Part of a small language model's weights.
Size: 11 layers, width 224, 4 heads of 64 (1 for keys and values), MLP 576 SwiGLU, vocabulary 2048, 6.76M parameters.
Architecture: RMSNorm before each block, rotary positions, no biases in attention or MLP, untied embeddings, capped logits.
Training: a variant of Adam for these matrices, 327M tokens, 4995 steps.
Each number is 50 + 15 x the weight over the matrix's rms, rounded and kept within 0 to 99. Layers, rows and columns count from 0.

# layer 3 MLP down, 224x576, rms 0.0477, rows 94-190, columns 144-215
70 66 50 30 44 59 41 74 68 71 56 71 33 71 69 39 27 47 68 50 78 33 60 59 46 24 36 56 67 21 49 32 45 58 35 39 23 86 58 37 71 50 72 56 25 42 27 34 32 49 36 42 43 42 59 24 40 54 71 62 48 53 54 51 48 80 33 73 27 59 56 41
43 69 55 81 29 54 48 42 76 55 69 44 58 65 56 64 76 28 41 19 47 35 41 55 46 63 36 15 42 56 58 68 67 42 14 42 54 19 63 62 47 43 42 53 39 44 51 44 53 50 66 57 16 50 56 29 59 61 45 55 61 58 64 21 37 58 28 58 48 60 54 50
74 51 44 48 68 68 60 31 85 74 59 39 56 64 42 27 09 22 87 50 43 53 60 44 50 73 35 59 38 65 89 61 60 54 36 62 48 38 08 59 63 64 42 62 49 38 42 27 36 34 54 44 56 47 62 72 44 44 70 87 63 17 19 39 41 58 56 67 37 49 69 01
68 74 47 31 40 51 37 22 67 40 52 92 45 67 28 36 46 80 57 79 53 40 56 35 45 50 44 51 51 46 27 62 53 38 26 74 35 23 84 34 56 60 67 60 70 63 51 72 52 24 37 68 68 34 37 52 42 74 31 45 49 49 40 51 26 40 45 42 64 47 76 53
38 58 31 59 53 50 32 34 47 35 56 47 20 35 44 61 49 42 27 42 76 17 50 55 64 43 38 70 22 29 66 48 49 35 40 30 54 33 65 50 40 67 34 50 54 56 27 50 59 49 50 36 36 75 58 60 53 70 47 31 57 41 57 61 55 52 60 44 57 41 61 25
44 45 04 73 68 66 61 40 59 94 62 73 42 38 48 24 04 28 39 24 39 39 26 63 66 48 29 42 40 65 41 34 73 72 44 47 42 38 46 77 58 38 54 58 33 01 24 36 77 12 28 46 22 63 45 64 29 62 78 65 90 36 20 56 61 81 37 52 18 59 69 25
42 35 72 45 42 68 49 53 44 40 65 44 60 57 54 53 47 46 20 25 55 45 56 61 75 56 28 62 23 55 66 38 63 44 53 60 61 47 51 45 70 67 48 49 35 56 47 43 49 50 63 61 43 49 46 53 48 41 39 34 43 20 56 50 39 62 49 53 13 56 21 65
61 37 70 25 49 24 30 34 51 50 42 48 48 42 42 49 60 43 28 67 53 55 75 70 73 49 41 29 51 40 44 34 74 21 41 27 48 48 59 59 35 54 55 70 65 38 49 38 61 44 41 31 72 49 87 51 62 38 72 56 47 49 65 51 61 45 21 73 54 37 40 26
57 46 47 40 51 44 44 72 60 44 22 43 41 39 69 37 69 77 30 17 35 64 50 17 44 37 41 44 60 23 54 53 63 19 33 36 46 69 76 41 42 49 71 53 53 27 41 57 25 23 35 48 53 70 69 32 45 48 51 31 37 39 17 72 53 96 29 29 24 48 65 61
63 44 59 30 53 99 57 59 47 64 35 56 46 32 48 47 59 51 41 44 49 54 72 54 46 51 64 62 48 52 44 27 42 67 46 47 39 38 68 57 65 39 68 65 49 42 39 47 39 30 79 65 37 46 47 25 47 62 87 60 27 42 44 62 54 53 49 43 50 54 77 27
74 58 61 42 56 52 73 15 50 50 56 54 63 45 76 53 24 51 41 52 60 08 51 39 69 58 67 60 31 30 47 54 47 44 23 48 57 33 45 35 54 42 61 32 38 66 69 51 57 54 59 55 18 72 45 40 51 61 42 37 33 58 29 37 80 35 26 56 39 37 26 49
33 67 72 52 63 42 70 51 33 41 59 60 61 57 42 34 79 47 26 43 31 43 45 52 50 56 31 52 60 46 41 69 45 50 76 34 50 77 71 53 33 39 72 60 53 29 20 40 60 40 71 56 55 57 58 37 67 39 78 68 47 46 68 61 50 70 45 59 65 54 59 54
82 46 74 55 83 22 47 51 60 66 53 59 47 68 46 46 68 52 72 69 33 39 29 40 40 71 07 77 32 49 52 29 46 52 36 32 42 73 59 44 39 70 32 36 39 46 55 52 39 62 37 86 60 82 33 75 68 59 40 57 64 49 63 45 38 55 28 63 63 62 30 59
38 45 41 33 41 54 64 84 66 64 70 50 47 67 31 75 54 38 73 40 51 56 56 35 69 48 55 23 32 32 49 45 71 66 74 36 33 56 50 30 37 48 59 10 77 50 52 69 85 62 39 33 63 73 60 65 65 57 54 52 48 41 61 70 44 52 26 55 14 83 42 41
34 35 55 61 76 56 46 28 39 76 48 38 45 61 58 44 50 52 53 35 55 61 39 42 53 40 36 45 44 45 68 62 40 66 63 45 35 67 34 58 32 51 52 20 51 49 35 51 49 58 64 54 52 67 61 49 51 79 71 40 53 61 42 22 53 90 49 55 66 56 70 51
54 29 38 31 54 24 57 62 58 57 63 63 57 40 52 44 69 53 75 50 16 63 53 48 46 26 49 61 62 36 67 34 31 38 35 40 72 40 69 57 41 39 72 47 43 37 49 47 53 42 43 56 62 57 53 76 43 41 73 54 45 47 55 68 48 29 30 48 67 53 41 51
35 78 24 47 38 41 59 52 45 77 61 32 54 37 34 72 49 55 78 44 70 59 61 34 67 60 59 32 27 43 36 60 70 98 56 52 25 46 55 51 22 46 75 54 61 57 35 25 15 56 53 29 28 45 70 62 70 51 52 55 68 40 44 40 74 81 41 50 56 47 62 19
57 49 13 52 49 59 51 72 53 56 58 60 87 58 35 46 56 56 49 48 59 77 33 45 47 55 53 28 70 65 51 41 24 38 50 35 62 44 49 24 32 41 46 71 38 55 31 55 87 64 68 60 55 35 32 44 53 65 64 73 56 56 39 57 32 68 50 25 56 55 43 25
48 49 38 74 68 49 79 61 70 31 49 32 57 24 19 40 69 40 46 38 43 41 43 42 59 43 22 67 38 38 37 46 45 63 58 58 76 58 46 25 19 57 58 18 23 65 71 58 55 61 50 62 50 56 60 22 46 47 56 50 60 60 55 69 64 37 42 51 77 60 39 91
57 45 31 38 80 40 64 69 48 52 68 51 47 69 35 51 75 44 15 51 54 39 63 67 54 21 51 54 56 47 44 39 58 46 91 45 76 32 62 67 48 34 55 62 46 28 26 50 61 51 72 37 66 66 40 47 74 59 36 39 66 52 41 59 51 56 40 48 53 57 31 48
47 46 35 72 50 54 51 36 61 70 51 38 98 66 30 52 67 75 32 53 53 49 27 60 50 68 50 61 44 46 57 80 26 17 47 65 32 54 59 24 32 65 48 79 39 47 49 29 59 36 18 34 12 60 70 44 55 53 57 82 59 56 46 52 66 42 51 62 56 62 35 50
37 50 54 56 68 41 41 34 20 52 56 50 22 27 70 59 69 58 63 11 49 57 39 54 49 52 36 43 41 64 56 63 23 47 84 53 35 50 68 63 58 63 44 50 63 53 52 26 47 47 23 68 31 55 36 39 56 47 55 41 48 40 73 70 49 72 61 58 51 54 46 48
46 61 56 48 42 70 33 27 39 33 49 45 62 38 56 34 35 47 22 53 79 26 73 35 89 37 21 41 53 22 40 55 42 37 21 57 36 49 45 42 49 52 44 43 58 63 62 54 40 37 70 40 54 64 66 52 48 77 56 64 42 49 48 50 53 53 49 26 50 68 20 41
74 76 21 62 54 46 49 29 46 39 76 68 61 84 28 52 68 27 44 38 47 53 55 57 51 54 43 63 47 42 36 42 42 45 78 68 39 69 29 41 46 63 77 72 17 54 67 70 46 54 17 52 34 35 45 68 44 43 63 51 72 49 25 42 62 48 45 35 64 35 69 73
71 41 52 56 83 61 65 47 60 36 70 46 72 66 54 48 48 65 42 58 70 51 58 51 43 33 27 39 49 47 45 59 68 53 68 33 55 70 53 60 35 60 50 44 59 77 65 39 89 46 37 53 53 50 65 64 62 45 62 43 50 29 63 59 37 26 30 58 56 74 26 71
32 63 54 44 47 66 47 45 35 45 62 62 38 73 22 50 54 57 25 35 50 47 27 23 71 50 52 60 50 59 55 60 74 45 65 40 49 67 45 59 28 58 62 50 62 76 26 47 77 50 41 45 64 47 46 26 61 39 47 38 59 73 42 44 70 40 56 44 47 62 40 66
39 51 56 52 76 62 60 56 52 24 36 33 44 66 46 62 50 70 71 61 43 64 70 01 54 86 21 33 55 52 42 41 39 69 39 49 40 41 61 49 67 63 32 64 62 54 17 71 26 58 57 35 50 64 58 61 70 58 28 47 42 59 30 47 28 20 39 54 44 54 55 58
52 67 56 58 79 75 63 70 50 22 49 31 81 30 39 46 47 41 62 69 51 57 39 45 30 83 67 37 32 50 54 70 36 94 56 47 27 48 64 57 39 53 46 40 51 55 34 31 55 65 44 34 51 55 65 64 62 56 47 64 58 35 40 66 50 42 47 82 58 43 36 62
45 46 53 76 57 54 52 54 53 53 67 42 26 47 77 36 42 13 51 37 78 40 18 30 64 65 50 30 60 41 53 44 25 64 64 29 43 40 51 40 88 67 28 31 48 69 49 54 34 52 46 70 45 56 54 65 63 66 61 29 66 51 52 61 67 45 66 49 25 44 47 43
55 44 51 38 60 31 32 58 43 49 47 67 46 66 15 34 64 45 57 51 44 39 76 35 40 28 58 55 58 26 62 38 60 38 56 70 48 53 40 38 59 35 66 26 43 45 66 59 31 69 59 50 26 63 37 61 56 14 43 44 41 58 51 61 57 37 69 71 63 44 45 59
43 47 43 47 47 59 51 80 41 55 44 61 33 28 80 62 47 70 60 64 55 71 53 38 84 44 72 40 35 33 58 36 47 45 52 37 43 60 64 58 50 56 75 27 27 82 34 63 56 52 24 43 47 74 51 68 81 68 23 48 38 72 43 67 41 78 73 41 60 79 44 43
31 40 35 70 57 43 51 23 50 59 38 29 77 48 29 67 54 15 29 45 80 49 48 53 49 39 77 57 30 53 36 48 45 55 62 41 74 44 36 53 62 66 50 58 81 41 73 11 52 45 74 52 47 64 53 75 62 56 59 33 24 57 71 35 71 46 33 42 69 53 41 60
60 31 61 52 62 57 32 40 27 75 54 57 77 64 45 48 52 52 52 65 37 70 50 47 47 54 35 63 56 52 45 47 57 32 56 23 38 40 63 39 27 39 33 67 40 52 43 20 46 51 57 61 63 54 38 57 58 66 48 27 45 57 61 33 42 55 57 40 55 37 42 56
63 70 53 43 58 64 30 54 51 55 51 49 39 34 65 40 57 57 40 52 28 44 46 47 40 50 52 24 42 52 42 36 44 54 54 62 62 60 45 47 45 35 39 40 50 64 31 32 56 43 77 65 48 33 22 47 47 68 59 62 68 46 44 55 33 46 62 39 46 41 40 35
36 52 32 32 45 22 46 58 71 55 34 45 37 66 14 65 73 32 27 61 29 42 45 53 67 81 66 47 58 46 32 67 46 57 55 64 61 79 53 36 46 53 62 47 42 46 56 49 61 47 48 58 22 92 48 69 43 46 59 58 62 33 63 46 32 43 39 44 49 48 87 50
60 36 36 34 58 66 48 48 56 54 55 42 46 49 61 41 27 51 51 05 48 38 61 39 40 70 72 36 38 35 44 20 60 60 47 41 34 82 85 50 37 54 51 57 36 30 60 60 56 40 59 74 48 46 39 77 21 74 73 34 66 43 40 51 48 50 50 48 48 54 49 45
68 69 41 72 43 66 20 43 45 59 42 42 36 41 75 38 35 66 76 50 60 45 70 40 51 63 40 48 55 51 53 27 29 67 68 62 41 62 59 49 36 58 20 39 56 34 64 25 49 62 68 56 64 39 22 57 35 87 70 51 71 41 54 64 45 53 61 36 51 58 60 70
50 65 47 33 60 68 43 43 65 54 62 46 66 56 56 35 78 43 61 73 74 59 75 43 44 50 49 64 48 51 32 72 34 34 52 47 55 41 51 47 73 40 57 46 31 44 53 48 43 45 53 41 66 63 56 50 51 56 57 44 46 62 47 49 41 32 31 07 66 66 49 53
63 43 36 58 53 42 40 46 58 49 53 46 36 92 40 68 27 64 52 52 50 47 40 33 59 56 50 66 28 36 62 22 56 62 40 67 58 73 64 40 39 40 65 55 45 69 39 44 49 61 63 40 53 72 48 33 35 74 60 42 68 52 45 44 41 41 71 45 59 66 85 42
18 35 64 58 37 47 64 55 63 45 55 68 72 53 20 60 58 50 38 44 53 56 37 50 52 29 69 28 58 47 51 65 85 58 58 63 53 29 53 30 47 56 44 75 50 52 40 43 76 57 54 35 39 58 73 51 45 43 67 61 48 48 67 71 45 39 60 62 38 66 57 42
35 67 69 22 54 51 58 46 75 37 38 66 30 52 59 29 45 48 40 45 43 54 46 40 52 61 52 71 49 58 56 20 45 61 26 34 44 57 58 28 25 76 33 67 38 66 36 70 60 42 37 59 41 29 45 53 61 51 32 59 65 58 51 41 55 46 30 50 43 69 57 58
74 31 50 34 51 67 37 20 44 52 58 40 67 32 56 53 73 88 44 61 47 29 43 74 62 59 65 88 60 57 85 49 09 41 74 44 41 60 55 62 53 31 38 41 56 57 54 45 60 54 64 65 43 47 41 59 58 58 37 62 56 52 60 36 69 58 38 68 53 54 68 55
78 43 89 53 52 32 81 27 51 50 67 40 59 52 43 58 44 51 57 46 31 50 51 65 37 58 18 53 50 62 40 26 38 51 53 81 54 60 51 40 55 40 46 33 52 55 56 54 51 53 65 41 60 66 56 57 24 45 23 77 66 56 70 42 49 72 82 77 56 49 43 52
45 63 56 51 63 58 61 61 58 61 58 30 63 44 64 48 51 56 61 59 81 49 39 38 38 42 44 76 72 49 66 73 60 73 66 48 21 50 68 74 52 53 48 55 33 26 43 71 36 42 47 50 72 54 52 56 80 54 35 53 47 59 44 35 10 43 79 72 36 39 53 31
55 42 42 54 64 56 53 51 52 44 53 44 50 67 57 36 52 39 42 47 58 34 56 54 57 47 70 43 83 62 49 38 64 59 45 62 60 32 73 64 42 25 48 51 44 51 68 37 36 46 43 31 32 81 42 40 60 38 17 45 30 63 35 31 49 67 64 51 26 60 27 35
46 43 50 47 34 56 52 76 38 39 27 65 42 52 57 73 56 36 79 54 81 38 64 62 56 54 75 29 86 48 57 68 39 69 51 83 37 79 43 65 57 48 41 40 40 53 57 60 24 57 43 78 30 22 28 54 35 46 49 39 40 68 55 61 74 68 72 40 47 33 43 33
61 67 63 69 63 42 20 56 40 61 54 51 56 64 44 53 49 57 50 60 42 54 25 41 52 48 55 48 67 76 55 60 32 48 51 59 46 68 51 60 69 84 50 47 46 52 35 24 56 36 43 46 31 28 59 28 53 34 56 49 64 66 37 66 47 75 33 66 76 37 57 35
87 66 54 50 53 48 59 41 48 56 72 63 54 78 80 37 46 43 46 53 29 51 56 65 37 65 44 99 40 14 60 49 31 65 43 23 46 63 40 54 78 59 34 30 53 45 41 72 45 65 54 44 62 62 51 40 50 58 05 56 83 25 43 65 44 51 68 52 37 57 76 60
42 70 22 63 07 51 50 41 50 65 28 16 26 37 54 53 25 78 53 42 31 49 33 63 50 48 62 43 46 73 83 50 51 29 37 36 72 38 47 61 44 57 24 30 54 63 65 67 67 60 47 40 48 65 75 45 44 46 31 83 17 46 48 17 54 74 57 36 46 76 41 65
23 65 50 29 45 56 39 56 42 30 58 38 81 46 48 51 38 72 29 49 67 56 48 47 31 52 29 61 40 29 35 61 44 34 41 76 39 49 43 68 45 47 55 49 51 56 40 48 59 66 62 62 51 44 51 31 61 50 49 55 34 57 64 59 37 39 69 54 68 88 28 43
67 50 15 65 45 58 44 55 50 49 35 43 29 36 73 69 57 59 67 40 57 26 44 46 48 61 39 58 82 36 63 41 55 43 34 56 60 70 51 58 69 42 42 42 60 44 49 64 44 62 60 49 39 61 37 75 77 49 42 53 45 94 36 62 69 43 26 30 56 48 64 55
57 51 35 39 52 37 66 49 54 19 51 48 75 56 50 55 71 69 36 54 38 54 31 40 41 71 21 21 17 44 33 60 48 56 47 57 54 24 49 68 26 43 63 36 61 72 52 66 63 69 59 31 45 22 69 44 75 47 45 62 44 45 44 34 66 44 68 60 58 27 18 38
57 51 30 39 47 53 53 88 46 54 53 52 47 62 36 67 25 52 68 45 75 55 51 45 50 54 67 39 62 35 41 40 51 57 52 71 51 40 70 45 56 54 35 63 63 62 51 69 54 58 36 43 62 70 59 16 30 38 47 37 67 56 44 49 15 66 61 73 42 40 66 51
71 45 51 58 56 69 48 69 89 33 45 56 53 58 57 39 73 61 56 49 72 47 56 40 54 38 53 57 18 46 77 54 30 39 19 84 31 52 46 37 50 39 81 63 77 42 51 56 53 32 60 35 50 48 78 63 50 37 31 41 84 41 49 37 77 51 69 57 28 37 52 50
46 22 54 47 47 53 48 77 52 52 27 26 45 81 47 60 64 53 45 61 43 64 47 65 65 55 29 65 45 68 35 38 68 57 61 45 71 62 43 58 57 48 62 36 41 34 48 64 59 24 65 74 53 69 50 66 48 42 56 30 52 39 64 61 31 45 54 51 55 52 48 61
40 57 62 74 42 25 45 60 58 41 38 25 33 46 45 75 73 56 29 45 55 42 59 59 55 34 36 65 43 30 59 40 53 49 63 37 49 45 71 30 68 53 30 51 71 33 40 34 65 58 30 63 58 62 57 53 38 52 48 29 53 59 64 55 60 28 48 88 74 40 32 93
72 62 40 75 45 37 42 40 25 47 38 65 56 49 47 74 28 51 58 49 62 69 50 85 29 59 51 58 38 53 39 37 39 60 21 22 34 61 14 71 52 58 32 58 36 77 47 55 58 62 49 50 59 41 50 77 55 52 52 51 68 42 55 55 43 42 63 78 50 54 81 36
60 54 75 57 39 56 58 69 68 34 49 51 73 52 68 53 57 61 37 36 52 23 88 56 48 49 20 42 58 23 61 49 37 42 58 50 77 36 66 55 62 54 75 74 39 73 33 63 52 56 54 39 47 79 56 53 66 71 47 39 60 66 61 24 49 62 61 72 42 33 46 25
38 51 56 67 39 68 39 38 42 51 56 19 50 40 70 48 36 41 59 57 48 57 72 47 56 47 74 65 30 42 40 31 46 42 76 62 44 40 66 50 19 73 63 64 46 73 70 29 31 41 27 38 42 75 68 51 72 54 54 82 34 37 54 41 43 61 52 19 45 40 45 50
53 48 59 67 52 56 22 38 46 62 66 61 21 33 56 41 53 45 54 64 34 44 25 48 55 63 38 51 44 45 64 21 52 59 49 53 27 43 54 31 50 65 59 58 46 89 68 57 72 62 36 26 32 35 53 63 50 73 45 43 45 57 48 44 37 35 56 35 51 20 56 26
56 57 65 39 71 40 70 48 65 61 55 73 36 62 45 49 49 51 85 08 62 76 55 51 62 49 39 52 44 50 42 36 31 65 43 81 40 51 37 68 71 53 48 34 32 67 45 24 60 34 80 70 58 49 47 50 44 52 53 60 22 45 36 71 42 49 58 49 61 65 27 46
67 57 68 34 46 37 42 38 51 58 44 57 50 38 58 68 33 60 39 67 52 52 77 41 55 36 65 49 68 33 58 60 47 46 51 33 61 56 64 56 42 56 46 81 76 58 38 54 65 67 42 62 42 37 27 78 52 45 44 56 77 46 38 61 80 65 55 35 53 58 98 21
82 45 42 55 35 35 43 54 69 89 41 62 28 42 44 36 34 46 51 44 75 57 65 46 55 65 30 42 61 44 40 58 65 62 32 52 50 60 28 79 66 36 56 57 47 54 29 39 58 43 43 58 52 69 36 66 40 58 72 46 44 46 41 42 79 24 41 54 30 56 62 80
94 60 60 47 30 70 57 43 66 51 62 65 37 40 56 34 53 53 76 28 57 41 45 38 38 82 40 32 51 34 43 55 46 57 70 74 28 67 47 33 46 71 42 44 60 49 56 56 28 22 80 63 59 56 45 16 64 30 35 49 46 74 49 46 58 59 69 50 59 49 42 29
41 65 35 57 22 49 49 33 52 55 56 46 37 69 67 46 42 42 36 40 49 59 58 72 35 52 61 52 87 73 66 31 61 29 64 58 61 72 72 41 42 56 61 62 47 65 53 55 57 28 53 51 56 50 49 55 42 37 43 63 35 45 65 48 63 61 85 61 64 38 63 28
41 39 52 37 62 69 71 46 65 67 34 64 53 70 54 67 69 59 52 46 32 39 64 48 90 33 46 38 54 42 86 46 30 44 42 58 52 43 46 23 59 51 48 68 34 37 48 25 29 33 73 69 52 38 52 44 68 49 32 52 56 39 37 60 73 60 35 38 74 53 31 52
59 44 76 64 47 64 60 57 41 60 67 72 43 73 86 27 43 47 84 61 19 62 57 38 48 51 53 61 52 62 49 48 53 56 41 48 68 54 75 58 85 81 51 39 65 50 47 66 66 50 38 23 72 33 45 66 73 21 64 46 23 29 43 62 58 49 44 71 44 23 47 56
41 41 66 57 18 28 33 43 56 61 66 51 46 55 56 50 46 34 31 66 61 87 41 57 11 52 69 41 64 31 63 64 27 43 46 59 37 55 49 65 53 46 28 66 64 55 63 48 55 49 72 63 35 58 41 64 35 45 53 49 56 64 43 66 60 34 67 45 68 67 31 63
65 26 40 34 67 61 48 66 40 30 83 43 86 44 79 93 60 71 39 57 69 59 28 54 41 63 53 63 56 72 84 75 65 79 47 56 47 22 48 58 37 23 70 49 62 53 36 66 77 50 31 08 58 34 39 65 59 48 40 45 42 44 41 74 55 46 58 52 64 64 45 66
82 36 48 26 67 52 61 27 30 63 46 45 48 67 45 78 62 52 32 58 65 37 58 33 61 42 64 74 46 40 83 53 61 43 35 45 28 33 37 56 47 34 47 52 45 41 29 44 51 29 44 46 70 32 24 56 33 45 87 33 17 32 42 48 31 56 58 62 66 42 24 32
41 49 46 65 43 57 49 35 40 71 24 47 19 43 49 49 19 53 14 47 40 45 41 64 32 42 43 30 66 16 82 44 51 49 48 24 64 38 60 55 65 61 42 46 54 12 50 67 53 35 54 49 24 53 32 38 40 59 59 19 60 44 64 50 58 51 29 50 37 74 60 67
57 56 56 64 32 46 60 23 69 37 47 37 24 58 50 41 65 52 43 77 61 19 46 40 51 39 55 67 56 47 56 44 44 26 61 62 64 22 58 41 58 47 43 43 76 73 87 54 71 22 48 72 53 81 42 24 37 66 64 59 47 83 58 26 42 44 37 47 51 31 14 39
66 38 52 28 49 42 24 67 59 69 63 13 63 41 41 46 51 26 61 57 66 57 77 53 54 26 15 55 70 46 21 23 27 42 63 38 70 56 53 14 49 43 39 62 30 51 46 80 65 91 46 46 60 53 66 54 54 78 42 50 48 71 50 39 60 42 37 35 55 51 51 86
22 42 55 37 18 43 34 37 63 63 36 52 38 53 71 26 55 59 40 77 67 73 24 50 62 34 31 42 54 50 51 45 60 67 41 50 35 25 60 59 34 43 66 38 54 40 26 36 27 62 60 32 57 50 61 54 42 51 75 37 32 61 74 35 56 47 48 73 61 56 22 48
48 61 85 33 46 73 57 69 43 77 45 45 40 54 41 51 52 70 41 59 62 53 52 85 47 70 40 55 54 41 48 50 70 44 50 67 45 22 80 43 60 40 18 57 89 55 55 38 55 45 53 75 47 49 57 57 44 38 55 47 35 44 66 38 18 74 53 76 72 46 66 41
82 45 52 56 39 51 47 66 77 95 39 77 42 42 44 44 35 29 57 45 69 51 65 21 52 51 44 78 48 59 49 41 84 34 68 62 59 37 61 36 44 68 69 46 11 30 41 69 49 68 40 61 62 51 24 57 52 45 57 52 61 32 30 78 57 50 34 71 48 81 58 32
61 62 50 58 41 65 52 56 31 38 33 45 53 60 48 44 43 33 42 57 70 37 16 54 27 42 68 43 54 63 48 79 83 36 18 83 54 54 53 43 06 71 20 48 54 26 49 23 74 43 37 49 36 56 36 77 72 30 67 74 53 42 85 44 53 48 66 51 27 70 37 40
64 49 39 56 36 57 73 64 36 69 10 27 51 58 62 41 52 61 57 19 49 26 48 23 63 76 60 37 52 34 55 70 33 73 60 43 38 45 38 57 69 39 53 29 48 42 63 34 48 65 35 47 29 53 38 58 44 52 72 21 62 50 38 58 57 71 47 72 59 41 35 36
56 52 86 49 67 55 45 70 63 56 41 49 85 54 74 33 28 70 64 40 60 46 81 46 77 17 53 78 42 43 25 89 46 68 52 43 54 59 30 49 54 52 53 45 45 44 46 32 81 37 40 64 34 43 61 70 80 30 47 46 26 29 29 42 62 57 50 43 19 40 54 65
41 53 67 50 61 67 50 62 81 51 67 60 59 49 54 51 32 24 62 55 18 39 34 37 43 54 43 57 60 59 66 52 65 72 46 46 65 39 56 55 34 63 42 72 59 34 51 52 40 47 51 37 74 40 63 56 49 49 55 62 60 46 45 21 45 65 59 47 42 51 19 34
74 61 59 46 34 73 29 60 57 46 43 42 48 44 62 55 63 66 62 47 30 34 40 31 32 74 39 37 44 74 53 60 34 59 28 30 57 52 34 51 47 48 36 25 65 45 59 43 45 68 45 29 41 66 73 37 54 59 24 55 60 53 64 37 83 35 40 43 46 52 45 53
58 61 40 63 35 51 41 57 66 44 46 55 40 52 64 67 53 44 32 33 47 32 31 46 65 83 45 43 52 35 60 29 29 67 49 58 41 49 63 33 53 42 42 64 57 08 65 54 21 38 69 53 58 56 41 44 42 79 49 61 70 46 76 23 47 48 69 62 50 60 60 57
31 65 71 49 51 74 37 33 49 68 62 63 51 46 62 53 35 51 62 63 29 33 59 92 36 31 48 48 33 43 60 52 78 61 60 75 33 43 46 34 26 61 60 45 48 36 73 43 48 40 31 68 60 30 56 72 64 56 31 43 46 55 37 74 54 37 49 20 38 37 68 39
62 60 40 46 85 53 48 48 60 27 48 43 54 23 35 79 62 58 42 47 48 38 39 78 35 26 37 49 58 35 34 47 61 54 79 52 57 54 36 63 64 41 87 72 38 42 56 16 71 37 39 38 37 46 61 42 51 54 66 60 51 51 80 48 62 63 71 59 60 66 40 61
43 42 58 61 46 38 42 69 53 37 39 51 30 37 78 56 68 67 66 49 28 49 37 96 29 45 22 48 51 48 50 39 51 66 57 66 52 44 55 25 38 40 32 51 39 39 54 47 33 60 49 12 51 33 50 59 40 46 30 71 29 59 53 64 57 35 55 80 22 65 26 47
31 59 47 60 46 58 52 24 47 49 45 69 64 38 51 46 58 38 41 57 46 38 23 17 69 32 52 42 57 82 38 58 61 56 45 34 28 72 42 68 71 84 65 59 69 80 56 44 41 70 58 39 44 40 58 54 08 59 11 41 52 20 45 49 25 48 53 52 24 79 50 56
42 20 22 42 74 49 34 48 48 44 46 31 46 32 33 40 56 77 50 27 54 61 60 55 40 39 67 38 61 73 74 57 44 25 65 51 77 38 30 71 53 68 76 53 29 71 65 38 39 35 31 47 24 48 58 64 65 19 58 38 46 57 61 47 23 59 54 52 46 56 75 53
67 39 62 42 62 67 68 49 43 79 49 60 43 52 34 45 26 49 67 61 35 47 53 43 12 52 34 22 31 72 31 69 21 83 84 57 90 65 62 74 47 69 47 58 52 34 46 53 34 45 66 61 40 42 38 40 53 39 36 57 54 66 61 55 32 63 62 76 46 47 64 38
46 48 38 40 53 44 33 51 31 39 59 83 57 52 39 53 57 66 48 71 71 47 51 63 42 36 72 64 42 28 39 33 57 54 54 75 30 57 37 51 71 34 38 55 46 40 76 52 46 81 51 12 34 39 68 37 24 58 53 39 37 61 50 47 71 40 56 67 36 60 43 69
44 45 20 36 26 37 56 48 29 80 41 40 74 34 72 64 59 52 18 43 45 42 57 47 57 56 52 30 45 32 41 42 63 26 49 64 37 83 85 72 70 59 58 76 67 39 55 37 49 40 45 49 33 36 37 73 48 33 74 61 44 21 58 50 59 20 65 65 47 72 68 50
46 66 88 44 46 07 66 33 40 39 64 23 49 68 65 40 59 40 65 30 35 28 41 49 58 43 34 45 51 74 71 49 51 42 48 42 99 35 39 56 73 73 43 33 69 73 63 46 45 73 48 64 48 62 43 72 65 48 40 29 46 67 70 31 39 50 64 33 58 35 52 80
54 55 51 57 46 37 60 35 68 29 62 42 47 54 67 46 49 55 38 45 62 51 49 76 41 56 47 55 31 63 43 46 55 76 16 33 34 59 59 99 45 34 55 33 60 63 47 46 80 62 37 68 53 37 45 47 49 23 53 43 37 46 43 54 47 61 48 60 49 68 48 42
54 45 54 43 27 14 43 18 38 55 38 50 56 56 22 46 51 10 61 43 49 49 57 67 64 39 24 47 71 19 67 50 59 26 54 68 76 53 39 54 50 29 29 42 21 41 51 60 61 59 19 37 34 33 41 71 63 44 30 50 34 85 48 40 62 78 36 41 44 23 37 73
50 41 49 24 50 34 46 78 60 60 70 54 29 54 33 68 70 21 70 57 49 66 49 37 52 36 53 35 60 54 59 45 39 24 34 47 33 36 46 46 31 59 58 26 32 35 38 32 24 42 27 35 39 84 34 53 57 66 46 50 74 39 71 72 41 72 53 57 21 35 53 72
35 77 61 55 55 82 75 55 61 73 26 45 45 35 61 61 47 54 28 66 50 35 29 66 53 55 55 50 45 87 35 22 52 82 48 67 66 52 61 42 56 37 42 58 39 53 42 53 65 29 68 45 70 49 56 35 07 35 39 41 57 35 86 44 37 35 57 33 38 62 42 39
66 42 51 59 50 48 40 69 47 67 64 43 39 37 56 80 44 75 40 60 72 59 28 60 57 45 46 53 84 83 15 74 43 57 65 42 43 44 58 85 33 38 46 72 69 43 61 37 38 68 58 28 21 56 51 52 74 41 60 37 54 81 32 31 56 44 57 80 55 86 55 41
58 67 40 37 52 32 40 26 37 33 50 58 35 47 36 47 49 56 46 69 55 53 54 54 74 47 64 85 46 52 55 45 68 55 41 45 46 53 45 30 52 77 18 38 43 70 42 41 36 47 70 59 61 17 54 86 15 59 48 68 50 50 35 56 44 36 51 32 39 52 50 49